From a checkpoint of a small transformer trained on Wikipedia: RMSNorm before each block, rotary positions.
Each number is 128 + 32 x the weight over its row's rms, rounded and kept within 0 to 255. Layers, rows and columns count from 0. Numbers have three digits each. The size before them is the row's rms in percent of the matrix's.

# layer 9 MLP gate, 512x192, rms 0.155, rows 470-511, columns 96-191
108:139153122123062119113122125089133112124194167154085138110155100134110215127097134109072124099103114143119154151110174112108067149195189155152134114150107077098053113096129076129119104112174109125136113170096123122114186090116127130124142105126179076121138164103136142076149115143138138180
105:081103116071090165122096142127128117128143134154129129101128133181160172160092139125146154103093165099143115181092209127122159106119105111102102180128154101131119092145165142123145122170124162125107127134088179097180152129138082100157167118074134129138182049103103097154116102105127123104
117:113125071102102100090105128104072118065096161097125104160115143087139118113166149104103116117105127114138138080191117132024155058146186156115151109133154168083141162113078128158071155106121157094143125147131120091139092207138139123078203088151140076154149123176125141191103106104096131098
097:101072183087163149132119098160102149099167168137060072161143161070099115071168145096087143130157153086149125123120138087126153107086139190124140130080118049145096081128114102186121094104139164073150105179168141066126194087144096131166132211187170127133126147118097140102127100130122202088
105:161104182149159146096133080094154122065137124168139119116081127119159130101153133109045100079143123157107084122171114117188205177105089124138103176151140099113174064122102123148124088148114091150165135141152151115141161136140108135165129138097077102086187199086124134084135119123145139067
111:133125085050134147153125142090084083156146068136126192114101118105108126091124121086117104096120162155136117091115165056109135157138140142151135151141153121164110120131118143122119139181107118132112138120174166188143125110094106188111118109093156154074101241111117151162148159098120167088
092:056134116170100108111140165089143079151114153053139167092164128122165122096112117150193122098163111111087078159150111103157120124124110121118114145147145140091123102050099173092131122128094149084136111217123067106138163096143094106101137129118122079141084090152158112125140146079131098173
085:145113129154136076080110113128068183104115132126090140130135152108112142090109117177148129126113107111132105152122130168147090124098134162108123160141112152131087113104152187183097115161161148174159090148160156122076152128039141122147113076143150180090114152090107108159174075182204125203
092:149180118117050137147092179069135103160094131167172102088153141130121143190126126178130142121107184110092139090086101121127142147102116134171110147156132111133080159121139122172182157050139138139139127182124098100168159102122089134184183107086132077145117139098155173098178137118133121130
102:106158114109135112160101151151117115104118194085086141114138154135089119091115146111100147096116127127139083126150166104071141139127095080129147075075146081084140129115110115050159125110121124136133112146101135187109156104150141121074103154057147165108140125121121110140123090187132113064
112:118107110128089090121107120169128127130078159080121157154096123105092159146095144119107146111127121143098143048094135120172155085108018116105170079125186151128131165059120154120128104103147141131075116114142132142152122109110066135129199139107109123108092117175155120122156171133114134167
097:154124110167168125124117078153146145142164146109129158143166087089115147154109138162138086119077149095071105146104179139105137147131093187208214170166166150136151176154120118175076132058152139117138093116173075111161122091107127150159061179132093070106128121124139150108150074140156116215
104:148097150169131076120097138112120113142195116150142162115115141158140114071104115141083101095092117146143217159112145081158173181130162049076162173164171129123188138135109182113109119166180118095125089091186092119213124158128188150161125184128108100139105094152078098159107093178171128108
101:116103121158115077157200121169097115163116134156163097122128071165150179066100166133169107138084078117135107100107123065165109079120091135127142192150150110171130148177119113091119157145128102158150072157098171188154108107132068172098202162186108081096063104148112124170107117118110128186
103:109106160115174141138093114088101150128109102102145109217136144150105140111059148104079101146130126211098130075082175107155156073152129148115094114138150073122143114135094082157082148117211143104143065042132143091157087129130108127179138150114122084113199121113112114174073070128098106124
091:079165119150138185125091137124123127145094154056125196171037151112155107131150113186039161083084160088071133147071125101137094075132145118147150162101132145184128150120165139113151083141171098127145098122086164176112148127178060160140116165129081178136130120180162135151100132136143138169
100:127153158165145140135181126182086149080138133150084204104114126149090109116092137136168141185122159152133083095168116144117129146160123132207164193142138122126129082101094118107115155129163102119147076170097148144058147137170100152108139180132148122113138135151167156135102128099106227151
093:150081115091135086131137071108163112173153143106089145112152188102112111127108103110121087081146095137113173129087143124133176089153161061175108111107142169092116136118079127172116127144108110098162189122116086111139146086127114169131083123115155112091091149137123105207148152161122156135
099:137159054122101167129131119069163105110113160104129115112120121167115140123135161141130198125137110161076154120064135079134087149107132110137153175108133148164105114140112086142122095102167061132118105198178136077080160130112177180119147112193137150151122143149126191110151120143129138125
111:142098123176107148121109128111115116093163165091162140137152103161117160112126181144201132096115103113123143077092139159074123155082202157170123139143078083146107144094128160126136179151175148127108078142165140161155145148098141145173197113126123070105139126116100071104120174060107140145
105:079090081161114195076152110099176145040135138137083147099088121148116161183102114072169105136114189114135074133095068119115170197144139138109172115183111133158117191112139100172147155143124073179141191121165132136123137124078103091117104133112141092144181126153129116131121134093111157119
105:141124081087184110151113179088136090148182109096110141087095195117187111122104121191078141157113134162163158161140181137132066130191117115127146162138069067132105148216134187113107150108092125182137121085145173121164187140195174185077086103123124096102141095147106113158094114171114131120
099:110121122116143117122175109179191165070138157118128116144107091111123063132157129122133159093143144151186165139166051126092089134098158136061142144070113094085140118205099089124124133095112134135187180119119131183175118114114165141114121133116166122066105146162113101136096108138120174143
088:106174155104139179127158101103144140082132126175146158089122139128135094111139148096171099185127144114083150148174103169120116144110067121046144104108159108152160108168122153099130109143102105151129152146120143070138217165157145180132123137112156161113147114164087199200102092116111152127
099:140121097114080112141155045124164111126145142151084130104109136151180130130150155108183161159129064158165156105118103076080117167140079161111126156156124096116111099106123144127140137088131094102109170144180127176134118132130189112107101095164191174072192141126076103040090115130106170066
111:100122120143147145109162109124125125101117179078092182164127135153101152088148168122192132104204175076131134073150093084059172160110204130150107137111154140105173065105113149120087115135142122091191073103128146074142160108056104143119171171128144150100140163138118084107095107175160144065
100:194083189110115157145095099139100101150141096135128093120172090138174111143125143140110171141152126148144099069103127110133150131057161145109172188128095149177183102136121057070128104119081142163176143123145102144140126143148150116128126165132137107199110105131091136122110165134174167103
108:122165136143113165136137092077063165102169136108194156140156114076145187141112102128134086156103140118173114111113152131145181162131131171129077097060091119124093137116129087092137178147144205098108139061103071056184122122151131170112117214162094180139112148153103143103103111108122121132
098:070139133181080080152053155125124125152150162120046094055169078166122181120082174076095082146125171167109179112137157171126085105104101092192166143141171154156146111131137137086107102180163063119115086105129127082134129108092109120195149157107138171138141147144159093129170062136159134127
105:191126043103162165190107147140163151142141114148164159112131171177143191147110111053101133115160118168157113111104156144117137120131124165148155076115149097165140141168087139151107136149156146139114146224130168137220099134168154131193133151193130130101120105100111159094157132097102162143
109:153119125146159174096076112086116177150100162147114097119107112138187105129111134172103145130103114161094097112097168151074130188087195138071077165153168175186117134105161167131122097097156148062159067031173138121150180146076162144116156148122157129158144143130181166119163176161123114103
093:127122159142086161114143063113117142111075137122122139126164149143111061136187114181096131123140160125078166175111147086118113152103093135138133147122149111180105115099101130165104180134170135091064123179094175070121103097137150153088144177057102091112106191162135147116142142077129134142
100:135134152205133104176113186110128112121136166121115135149180075127065174106162166151135106133174136150147146145177092085144141112075161169181113158149195116155104123166109176155135126172091065119079120144175113117163151177117153118108118196164139125127143152163114124179111139090183154166
101:114146107132076047140069131143159079147082164145190181093156093127170139079087124095147111132147104107159172085108210169150161141113134126133155135122133178117143092159116114114089059194075031116102122193142077091126161134138101185107127135136129102143117135111156145128158095117108132140
097:135117147121158134121126142073164132196138094115208188143149125153157144086072112106137090168107151142163137098090166118139119111128113087103119160134194120137054122110151137109158186138114072119154099133069155146167087120121148135135132143105177054110157132104105192142164126142133133124
093:151196092125134064123132140157126138091131140120169104141107163161139167118096133123153101099098109166171111066153110097102153162106051141108097150167169107078120108165157125143128146175121080141169131117131117127083112143091129173147202038099105127109138126158155128071122142129110118110
099:106111109136131177081161118179123183096109108088185107131102107156114170117083115118116096145136127165154159104062114104109182171153120151091133111175124144109132134082145154111153095117145109116140101159082099089146084152176099121140202133067133117122158113083149149113159201073149201108
093:111179132149150112198100137121106137085092150072109085126166166135176112142168142150139107168181125135193125110150107204116099130131137121159145184100127089064173092178121203125158205132118137064115090157102131098111151067129147086097142124177085124082097139128140170089137124110139136114
101:122103130117177116132125099158212111169140130131112103110163157144128177093120149173168071131128170144190122127157177066153103130128157122110223095132180162127102130090122139131129140123099082133077125031139114105098195124153081150126140122166084148142111172132168082183136170098124095135
098:157104147115119147123132144058159168130137133166104154146093166113148109000044116175104085146124127086163092110130183170124157124144107100182128151107112129087087129156156067169120158130138152110149126108137133066181094088103112131185130121165123149150202192109122111149210134111156160180
100:111171092142113120109181159103111099103136134157160171144148044100121151124124164101115143144179097152107163127091124038108128126148179105094145180148125127120162130122163112141096188129119066126177146171104099161118103136166104142107142121090146152130107081169086190130087118113105111142
096:130143097142168085142146135141124148107128123147111090088153127113113122123133163103139143150152191133097092137147069129170180153159098127181094140110085085145095166114130156108160102153113119128066096160108135128102141163144119142107109111209138126069072114138087100107178108210185137122
# layer 9 MLP up, 512x192, rms 0.16, rows 470-511, columns 96-191
104:118113143168090107146123143111162116158176142177075067128117174089082145136111067163126084175112146150137120142107202113179115108143155108102189156092142164107062144130137107081114149154161164133136124123128140093104159128128086160067131128117139130110147128105105050139134090134131070097
106:114091110157093136165163068101079149136133107179126127071146196105131181064109114113103160080133094179156110193101139118178102106165111121147100079116113121188155155107102121110101166155148171069212150140089119140113109113091208147124141170148131151142144142153084114134122136146129145163
109:147103107149087160143100121174128108172123114133125101095121062202126144105155095129146174120147125177148172224137080145143129123162137065149111146094098062138074065129147160115193087134146098123159112176122075171066139129154122190126166130155164067107129136133168144146173133109172127142
090:136108121130177124152159156108128162069100090114124112049145132142187102149170118159173186145148107153132075108198104116214138190160187120103099151166118124119166148126125121092171116132169104101164143078099114164128103105146129134100119109104164127189079108115140130136154078173146131084
109:092115135104129146073138180091161160129153183115141121093100031078203118122166116126087129136114132120086147155176161185104105138140165142140156124115094124159179121102174105110106103129110082099141140081098168154064152106142202115128117118102179074059094125159088217140142078123156124114
112:135096112116168095155139113134138140167139119073082134157093112171090150127093119153089106136059130127154102137112134215078084115078141164147106152151133154073139136120122126118169107149131139085145160139100081099118138153101079110123129076188129097173137140131118116152101192122170122108
088:096129068101131094127129160158145163098188189116089090136115139122138156094124175099133079131171129150150122120127069109143141125117131137133163147163134139132093134121118076124077106168128124187073127167103187159153087153105154160112165125091100135122132153143062084131113089100146076128
094:103111138190159083095056095120134142129126113139160163150098156131092115109105112156090114171114181096134174152152167136108127068128167153151178163148096116136119191088090161161131123194170113153090060145162173189120186108128089067081096094165155194096147129060182135119178098168123150122
092:144131102123146109102109111108163147098092132146121167128096131108152109087114114182169113155150118133099180166123138095130110090137065145084089119183182057160130091152103172128155126112162110121117142136135168121153155089173080152082107072064130119160124126119186146136118178134191120120
110:054145119138190147155057141133132134126119132102105116171174113124167089102157124109080148129101124176120124091125134098148099087097074097178099085130117162123210146128156190171168108083147152120100062114157090133167101139141081091076124129133147156119161138110115116115126127098139119087
101:137139112129129063141103091171126094124175090124144093125128206075109179141164109128099123076122174097163156148101123133129147115178132127121149097164090129106170108184135137112109156125145157100141112110083194167174094094152087117130098148129142031165148164124120158184149127137136147128
099:146107164116157129129145097085149218123137162160107100143111117072104141110123135101136096154172096109136174096118104150119098160097147222082118144162154114111079087113098100106133172128146151157076149151113141179142078116106125152162177110144194134149082110093189128155205120093147122094
104:135155080097139159171123114156133150148148144167107139113117088092123093153145134059091086140132139095113103099147113158100103108109088173178128094103165114135112150108150164204087101091172152100163125138155159145168138146170133071100145096096137071128099113128123090153099045066133165092
103:124062144105111109109078139187151175146140130098109101113126210150106180171149124168107102099129132137091144131145144164160093147153190112211124043154138116148135172089153138154128111099123156085149107098159144164144123174190101175147106117084118150122117126124172131200171159131125143126
102:122147128176159153108194140160146126118099088129110102073120073124122122150113189172147102122152163145125131166167105169142118163109116126153092147118138071159145177178077153096122123124073143192109124182092112131121177153206123091088153089191151139080096098129134137081160221061141141150
099:103179143135142154144118164135134120141149122096144102108112108214147117125132179092083098100151135138111105156160086087133161142114069147163140111199078147134136154135138108107100084133119140107136179153113143130113163095134103123095133049121078139173095141181111151172083141104143070089
103:130162139120145070113124142159097168105141122132109129146104111134057118139106169133155187160085067146117100098076131175116132106145148151099118150181148088111103121081111168133118116093113056118158154130168168166166113142094126100100110179117166058162127145109146106178132146105153205158
101:117106187093145145157129139145150149119109079101136121092101149064149148102146107154190118119155099102089155094162113157126134155187152090179137115132165107031110176131101139097105144150136168066185155106098137158151096110130099133151106099133120147081042165085084121190079151153112048064
099:135145153189123160129065106116152129113134101146145134092133128176116085076153157100092090115123106117132091128119129137107182122146158109114056165069097118109171100214137120135184090151127111082112097158182134199151164041099153147148082106145099112087067103183190104074137116119167140064
110:182122116106161143112098117129159169115072080106172144169143116069115150110101153149135121084115125211131109157155132092109113057185085049122199105172148121127149119168099136101109159163117164124155163130086081058138146116162118093061090108164126180107112120117077111129159123154139093150
098:159152133096103090150036138133111141104089174119132151118168096154123096083099093119057135121156088107135166163165131150071116099116148104151100137145103112152098144146118098121165104102089150102078102163132092141154102177159167164131097129125084166110173104146148123176109122129142119083
108:161106154157106107150067174151094128149156126159073116148139173170147082108086147100076130093105182125170102069158127065144114148051129120094166079137224185089160153097174111199097153135143130119155142187130137143099135092109069124145147112188123067174156147103106158152186072118113149145
101:182095119128148095141139158111079177166132099179162127161126126129139150204143145093059095179155110122077144164166152104167131096115150150148149139166094128149128169158147094144116137169095180155131186132154124043144162126105165085108140095189109123060125105131192127178119168164108142086
101:132115119095042170102133137127127150096125143171127134143080154122137155161143128118180100121110174140177165118146146152175066165104059124099159123165148136178102076134176112094117122181113134096097126116111171073121202147201161102138141157080124088100152139138134110131139133104118131138
091:129145153140148106113072108156123114163102161144137067064080105134123114083177102047184149135096126135056123094115162067124167158134162085154138133090126160098123120097100140153120116125186190114124173108087061210129111107092142125096123141134166118063147103145141155125164140073130097145
101:160148111129119104116171092097092128109182131172174107104152133113089142164150167107085098122102134112172075129201122111089141157076123097182126158048211130083128153111102147139161189201130133157126170118112156142086133106090124094109135060154132092135051115082136110156100085141104105059
105:158097110112136159133163138149113156100139146104081178147160095189086173128114109153116101120169179172139100100128097121081176153134132091111160159137083090158141083096127090146103140165106141167120215139092144144118108130154118116142148189071085129142120059100116100100122090164105175116
107:163133061134122159154076198141149186133086121169066106112122103100111128142120153136161123110148143146119058153141122167129089164054107195116196159081142191089102125133143109195109139055128131137146148086135131180095112153175104102197167070124148124120163112120144132129131120133128125102
094:096125109147096149153103187135167119108080145059118137108111159127182143149169114083177096161160180143118106173166149123134169175119096147118119086137070163069123129101070136114128086148118138093178139091164160203071149135101180048138157156083114191202117120130107132203139099137097161150
105:163155110121020111121104147132125164146152070184121205107118106120074088137115118156151134107106141129156132097132145089080115183126152059106096097165108146141091146179096124127124187167134106140098181142122158151185139131141094196147145152114101135096165081165147175084111121199153100138
105:129135144083129129147111149160142131092138205106149188199153076125130111104142167184127144127137129060127159093173112157110087107116120128152153054116111125182157123204089116105121135093121131127073126092109095148107072166207064105130211123115132132126151091103134163164088095097157110141
095:145138120176105105131101124130123114184038196133069085123087118081127084128134143175095042148136086088065080129110085099090094070168156152152123123162112142083146126152136108117127127124123109159161097109132108100129184162085204166104082117102106099160121186138099144157161071129112157098
103:115120163084159156131106173108101146148094117119149122105132110133080114137186175141122154115178120156121132115179148050136086112104111161131143134089169157160128063116100186122139167144139073132099167126115180149124140111163161110065183098153074131132154094143103085130016080136111145191
098:126101113148112136134116147098101116081069089077190078068128097131127126148118065145153093096187115138119137113166145123106073174125141155120209156175140177098134127149086140155149165190163165111121111066146094119170148147150149122116088068111150154173171081132105151171123147147144105145
093:137174057137148162128143107147109132146169140084140168156058131153162026123073155105112191142094141099151088112164108126155122154068105113066085111085087134136155169141133083173148110094128106179104108165127129083163132101078129037181141157203125144115151174137154122136149148160112087137
094:116075107163102146096130069146147110141120102112062112074098105113110159157082100144093138132098143077109107119090111101123073167176091153126057177144101138138119172148164124161214159123143182084123105188159076125125113168168141132157171106152154087112111131021117118125143102157153086090
096:151157132106132071106116140195111015084149090146158067116112109126162111119134111100069105092112138117134161142146125118116106124088170136111175162160137155159129151174072093099134069130192064153167127158096187127125139081133092075129165111090158099196162170108124117129166117217132175084
099:161124116065145149063145165104078116110142156074138135208091125111158129119166193155130107173164100119115133081118101173095191185139084081160092160112156131113148082128102143147188140098140164116130083139112093113100170095098147052161160107136132186117175134116169161148167139125164138120
107:129099130151163077111160165124182135156141201136144119079093079103128172103163163154162093182107144096169148128116103149176112136148169115084152153140135144099090175121129188124128072146094111154153105155155061103096136085084110177123141163074105125126122127138106056149200106122150078095
098:164178180132163113181168121137134159163159122128095207195090086120158130094126092099096202124136077134105102152130151109115129142154154129115095148114132146068171148140149131134158072129091143128166228121096120166089155130075128108191120089105127126075119169176130139163172119122136131075
104:089129193099139120093093112145090163085175115084119145075144171121114138111155090178132101121134080114107007098141138153136116161142106144128130146148174113131096148147137155173054167191162147045144149074115130100163086141131138054120135128077111095138195118144068143156181117144177131101
103:183154156111135125120083113124137101180157125098093130072171102160120138136130164114149194130115107093137168156188100073143128119143146078124162181107125138154063151132088115171139070135159114125090087068106173095174157195071095161113073156170111180122116179172139149103095123121167128115
# layer 9 MLP down (transposed), 512x192, rms 0.155, rows 470-511, columns 96-191
099:072125169196149172121177123153157174092140071125081137129198116137110166160152156123078103143125161175124101128161118106134110131107157078126123121150114103101110157153157125113097132189128165133168197131129142147145100116142111147150139100153169152109201137085080085078168071130122150136
096:126117112179144108126128135083145113085129019136137129152134212129143146141166147175146115136164117122133125121153157188152147121118105131151067118131145156155176163216145141164105125176118088074093081132109104167148087173170155173112136167145111136079116071192148098168126154147096162107
106:146172148196145137087119060115122118138143148089099126120200111115081143090158071082125184103121135170146145107161113161163103124158117140185067134105160140100088112131133111073082145156119185089177180167081166150184086065128142153121095172124110182172130180152099129089155114167175186087
097:119136108096136131114151143136065159076136134088109065036154111141186142090114118130122071130122102118142124077135159117144081070116112117184098110158164158102146125075167108117132120120166091168084097188082189093135153127127110115096158121146125126175135116113107121141121097133174128065
105:123124140166136118092086133142157182125140175046158147109128048141165063118158140139147145161059112112122136126048074130111071113117131160150109087101145149132116169075111139183156089147132197142110113122139132114156159129143081038104150125080110133092090115126073124141135142166134091097
105:121191115176169161105055149078119064121123078117208122169096128085158118176110107117109182145148159093084122150150147157152114165137164164143118107135134156093110113116156117129137170134154162104112064125099163150182173166148164122142164093091119133147132074162095133161148144201139131123
097:142087164149105108166119132166160117099141111142111113090128173126159146151201138135097128076114134130148148140088082115134110127130171186159137124124138155156118142126123089060127092143171108120165143143175131164161137134145140184150143060156112211124111104110147143071106160106179163139
091:113135098120057184145105118081113115106192121111107089117147126169116084123115090110133098123084181099114132148155078108151101112107115108159130092111147119114051094089041125120096137159122198140148149159128087059108157170156159116111108148131088124155119106139119157116190150172117142118
091:162120104116118187122146125098159118132133159157070125081124127139143113134089085086071148182138107195105127130142140161137072090108135095112218125154122075105120061123115165134123135122138160135134143134107169138094112156114135147149130110070116131115085116105100143139084134172163139074
107:091098135100123165152142089102087116140161162122146159129170123077111105166120136124137096133131110105107172111140099088121199108112053177177115121144133139158145098081130147144119116096105092064138137103178136147102161125107127114081139153164138034170118103092178114140135088079153103108
102:139102123106123143167153176120128126142084213094122133086114135124171110182129113153124144126122129135095091063131125136200125043164058113115148156142187088139114129122120127128093123140159126159094095122131129096177099135133117137162116148147154170125125128128064138153121148166080054146
103:110149127159159095108099111112168158130084098173128092098084126123107147087104129112098125142088110090103157117085109136110154118110128118142154144169125118187082086161133128237123101119131113166111139126149144090124120081201129084146118133144132104111115080108125101115182130116113108104
106:105095137146144109124171171122123085161131125141124163132132082117145086094101101104095176185122109132135113096152135162087149157129165120078079126071156181132098168120080081122104123089152141195093145170127131113118147133102102141119076097099101139177114147119084163133129146187098170112
099:109146119129060117106129163081105089085119161111162120084140161109160184140148138112187179165186180154164124080124104073138199143148120081078113091129176124166121119112116181143108131111152119127172084097143105160108077148169158119135167128170145103095136134105143117169098095079109083118
108:090190149093137196141107106146118148108200096081094113122102134133119140098041097110097109128128128129079149110133141182129094109142130134176112133172156116074156135153055109148059115110138187134114175134135109182112192127139154157121113204074109066157062125117143135132134099153106113094
099:151165118144052146129101136166105062128119134119148107085191154129084085116031112102123154123170207169134149070154108141081157084133070119119123106122122124107167151117155113089105112146093140082097213130144101133134177102161130146153085184106119115163110123151153125140120104132124146115
104:173097105139166182082168139128147111082123113117132083098095107135116175129120159191157154151118098136138095082131139131132125137122149187149099111155101085126159114128146133054148106085154072085106119096151156210079149162159146101159087154115095093169163093101140126110134103101157203102
094:085096125096130087121103130170159094163137129158051128178152088159105102145155153126052092145136070112138090141131142083079113122138127124114104215125120166141148177117129134096126088111082171116160091158134153170040116171135152154175139103149085158169123135101174118125135107108129126173
095:116164220154130194128125105086153102151133156097170140115151175083106151085087140098156165118160130151103111049099130114143104126125200098133194131113136161173124159172129167079092106131090095074144140115165087120127135117082083151190151145136162105106095148201089098144127081085136116164
104:175101115126131100113060156151123153168088111143113116144114115184126172169155141168142127199129109140111115103078088133113095076123089097084082151113102135099142152147169127099107123093139196089110072152181078117118134170155194123089103125155111211136122108146076176106100143053125111155
098:145122182127114137097116041084113118114114150176168189139121151128159063081157068114141158125150174071146118126125168103128134155111184153200138095107187099125140114143108082134093036155155147135125117128100152102144157096168096139108144156057198103149133163119099130078124141116067150142
106:124137131151120099152117105185172152089149108054140105155118097098111126147128145124175179111167112145148110191105154125167116094159161115030128120055156152135165145193115209149116143163153133108180154134116138192139092139138104151150146129165090092203148161065123100175134113160091130108
097:128151095158160158127138115160174095165221185141143062207156134135151130137173164074085163121095191169143125121139107163074129111102136103082124150123093096133148138128139163143127131066181127104150099183108110183134089136163156150170170140156133168090132169086194180162149149102145099124
102:156083114112132156113075125108116082134138147081150091129047106159144134134129136049159136094112132168077150096205071149115135155136101112122125080095117153138143138151122086078128139116141135106091091082148089058114119214170119116106089089087154077123122106095149132126063118152152114163
099:144109111155151124119095137138102157135179161128149146112069178068176106055131154158109087090165118163103126121083097101114114117139067124159145063129108170084204115156123118129154093101089133173116136131154087169115158170123110132098120131146144126145026156099166178126145093134066101138
105:143164085121101115104125121155150123168109205140155100020158136126123088111160149091104170149114186054122123148128129147069093123111088134187115128089188128111123113129085179130173136162149157185133112115131112157113097189139090138134138095081120086131122141105128100168164102090091106160
090:089157159163175114108090098063115143109160147111124092139183132111122118141122104101189079153122126103165170114145125097149075110138119165167085131074150124062090184170115140126118112115131111105141088148098152157143110139089158164141162087174094202152121164093174152111117034069135090124
109:084136202151177144143092176172176174101155159168059121111157156112128107080094098112137161116138134084132182117151106164133122126166165111100112124131150157154165102090117072183130098112083091056048143063155116144133137082109156089116144090094128164139130119140132164085137103057092179100
099:091167101073152150137138099122155106142114065171101084146055143110107186112120151173096105145159085151075126109093139142151171206134171126152131138132173139100111133105100159141166143088095211091117146127164060160129102149112170114121116146164171144146074115068178083141182163100098204145
101:118193116126134140061125121126126141140118106131165105139101095038190135137159108081109159078150118110114112162088179117126062160136150158133076116153158150134085133140129137109124126099072073125078142137122086196101144157169137129130089103122096167153139099130159103125139120200084133178
100:106135125093090188124131101108101151091185122141132176100111175114143118123185168151150123136144093126098139144131098105128148168115110143134134201154142142137120094164156187143189149117113150083138112120122150171133094143166157128150182091106123134153139181127094079091122127088117207147
095:132099111163149141108147182087120123201158190120147142116127094168150082173088152125119093089065133166126138113143099096155128187105130136145111119141111105088074096115158197153124124132104158071147156124152071099160148163122069120089142214140143089175133149064146075141117129145128149123
102:169140084128172133187102117152151137172165177144157111085122149133141109134121132164139128144119136125092137084092130114115127164097123121123107146063082118097143113058108100190182165110112152139171095136132132132100177083102178097154101133181109096223151137089053139123176138144108094121
101:155119082125127114145142124100124153107132104116116115140170084156101132157091101118138128085144159168105113179105125084133082141187117230122107135123096106131179154118136139119157165147170134116127115163192159100089141138162146188112127171035128178147136172175102208156161149101088097144
089:117116131126175109117117109123115115115191162186182125143112139099144169182163166186116136124142172110117148100107148123134096141105102128166109152145164151145119174088129104116132145137136109108106118182142161153117065171171197145088133074172062179135124112089172109105124158143114124179
093:132112138109120102121128121110064112073108089126117051168079048103171127101160113090125111157126186097088120144137153157130152149182133108117126091079103153150110136157169107148105097105113136123117088211134077126120157091143136195110135168081134086137121105163074135110149097192130138145
097:073140093095126164136170102114087132168158103155113209112135171140121105096069163146100075143088089146105150126153166113074153143108136124109055099124147128156093138155124149108145112141182106108094176143142115143070205229164119095166132125138077124103128112087181176149165128089136158089
094:138136152178217139117105087104182152153145107081091149131141119127115161073107145128151107114136073158130091115117145144144130107134161143120126119103097106120177105093157132123112070157117162131123162110119088100077093154108129170137158122150099064149164144185130098138134192149134141134
100:184167122151142102132158083088144090149138097091147160107188170100152127164080119144118187182128030213133149115130120147203192167151135118115200147124101140134126121150158105167104095176175142128139100149164124103142144147106058110090092183123118130098117188065157095125107111103087093127
101:158185147137140164137144137043117126156140116112170136119137154156133146055096123088119065156136189186088132160111116120097144195116180092126155168127131159100152127093139092101131147160177183163095169157127078158143135087154096087123111124071083086100180142159101143105168112135097124156
105:162154180127141169102156115104171078132135109140210090139106132091098188117098119107082136078142089158102094169091121101086125149152064116163079107176088168157151094114133085146150215123129087153098142176142105205152140134163134120119160146111138064074050171097126158138125134122132135119
105:143160184148159155170111109068139107173203133145149114146143139158122099145122103132082150144155145192131145066123126065071088169115185106118094111122134046126150148168059106112084097120126094154094098154064099168088133167121120123137086148163114123130081110132102082121150085148170130140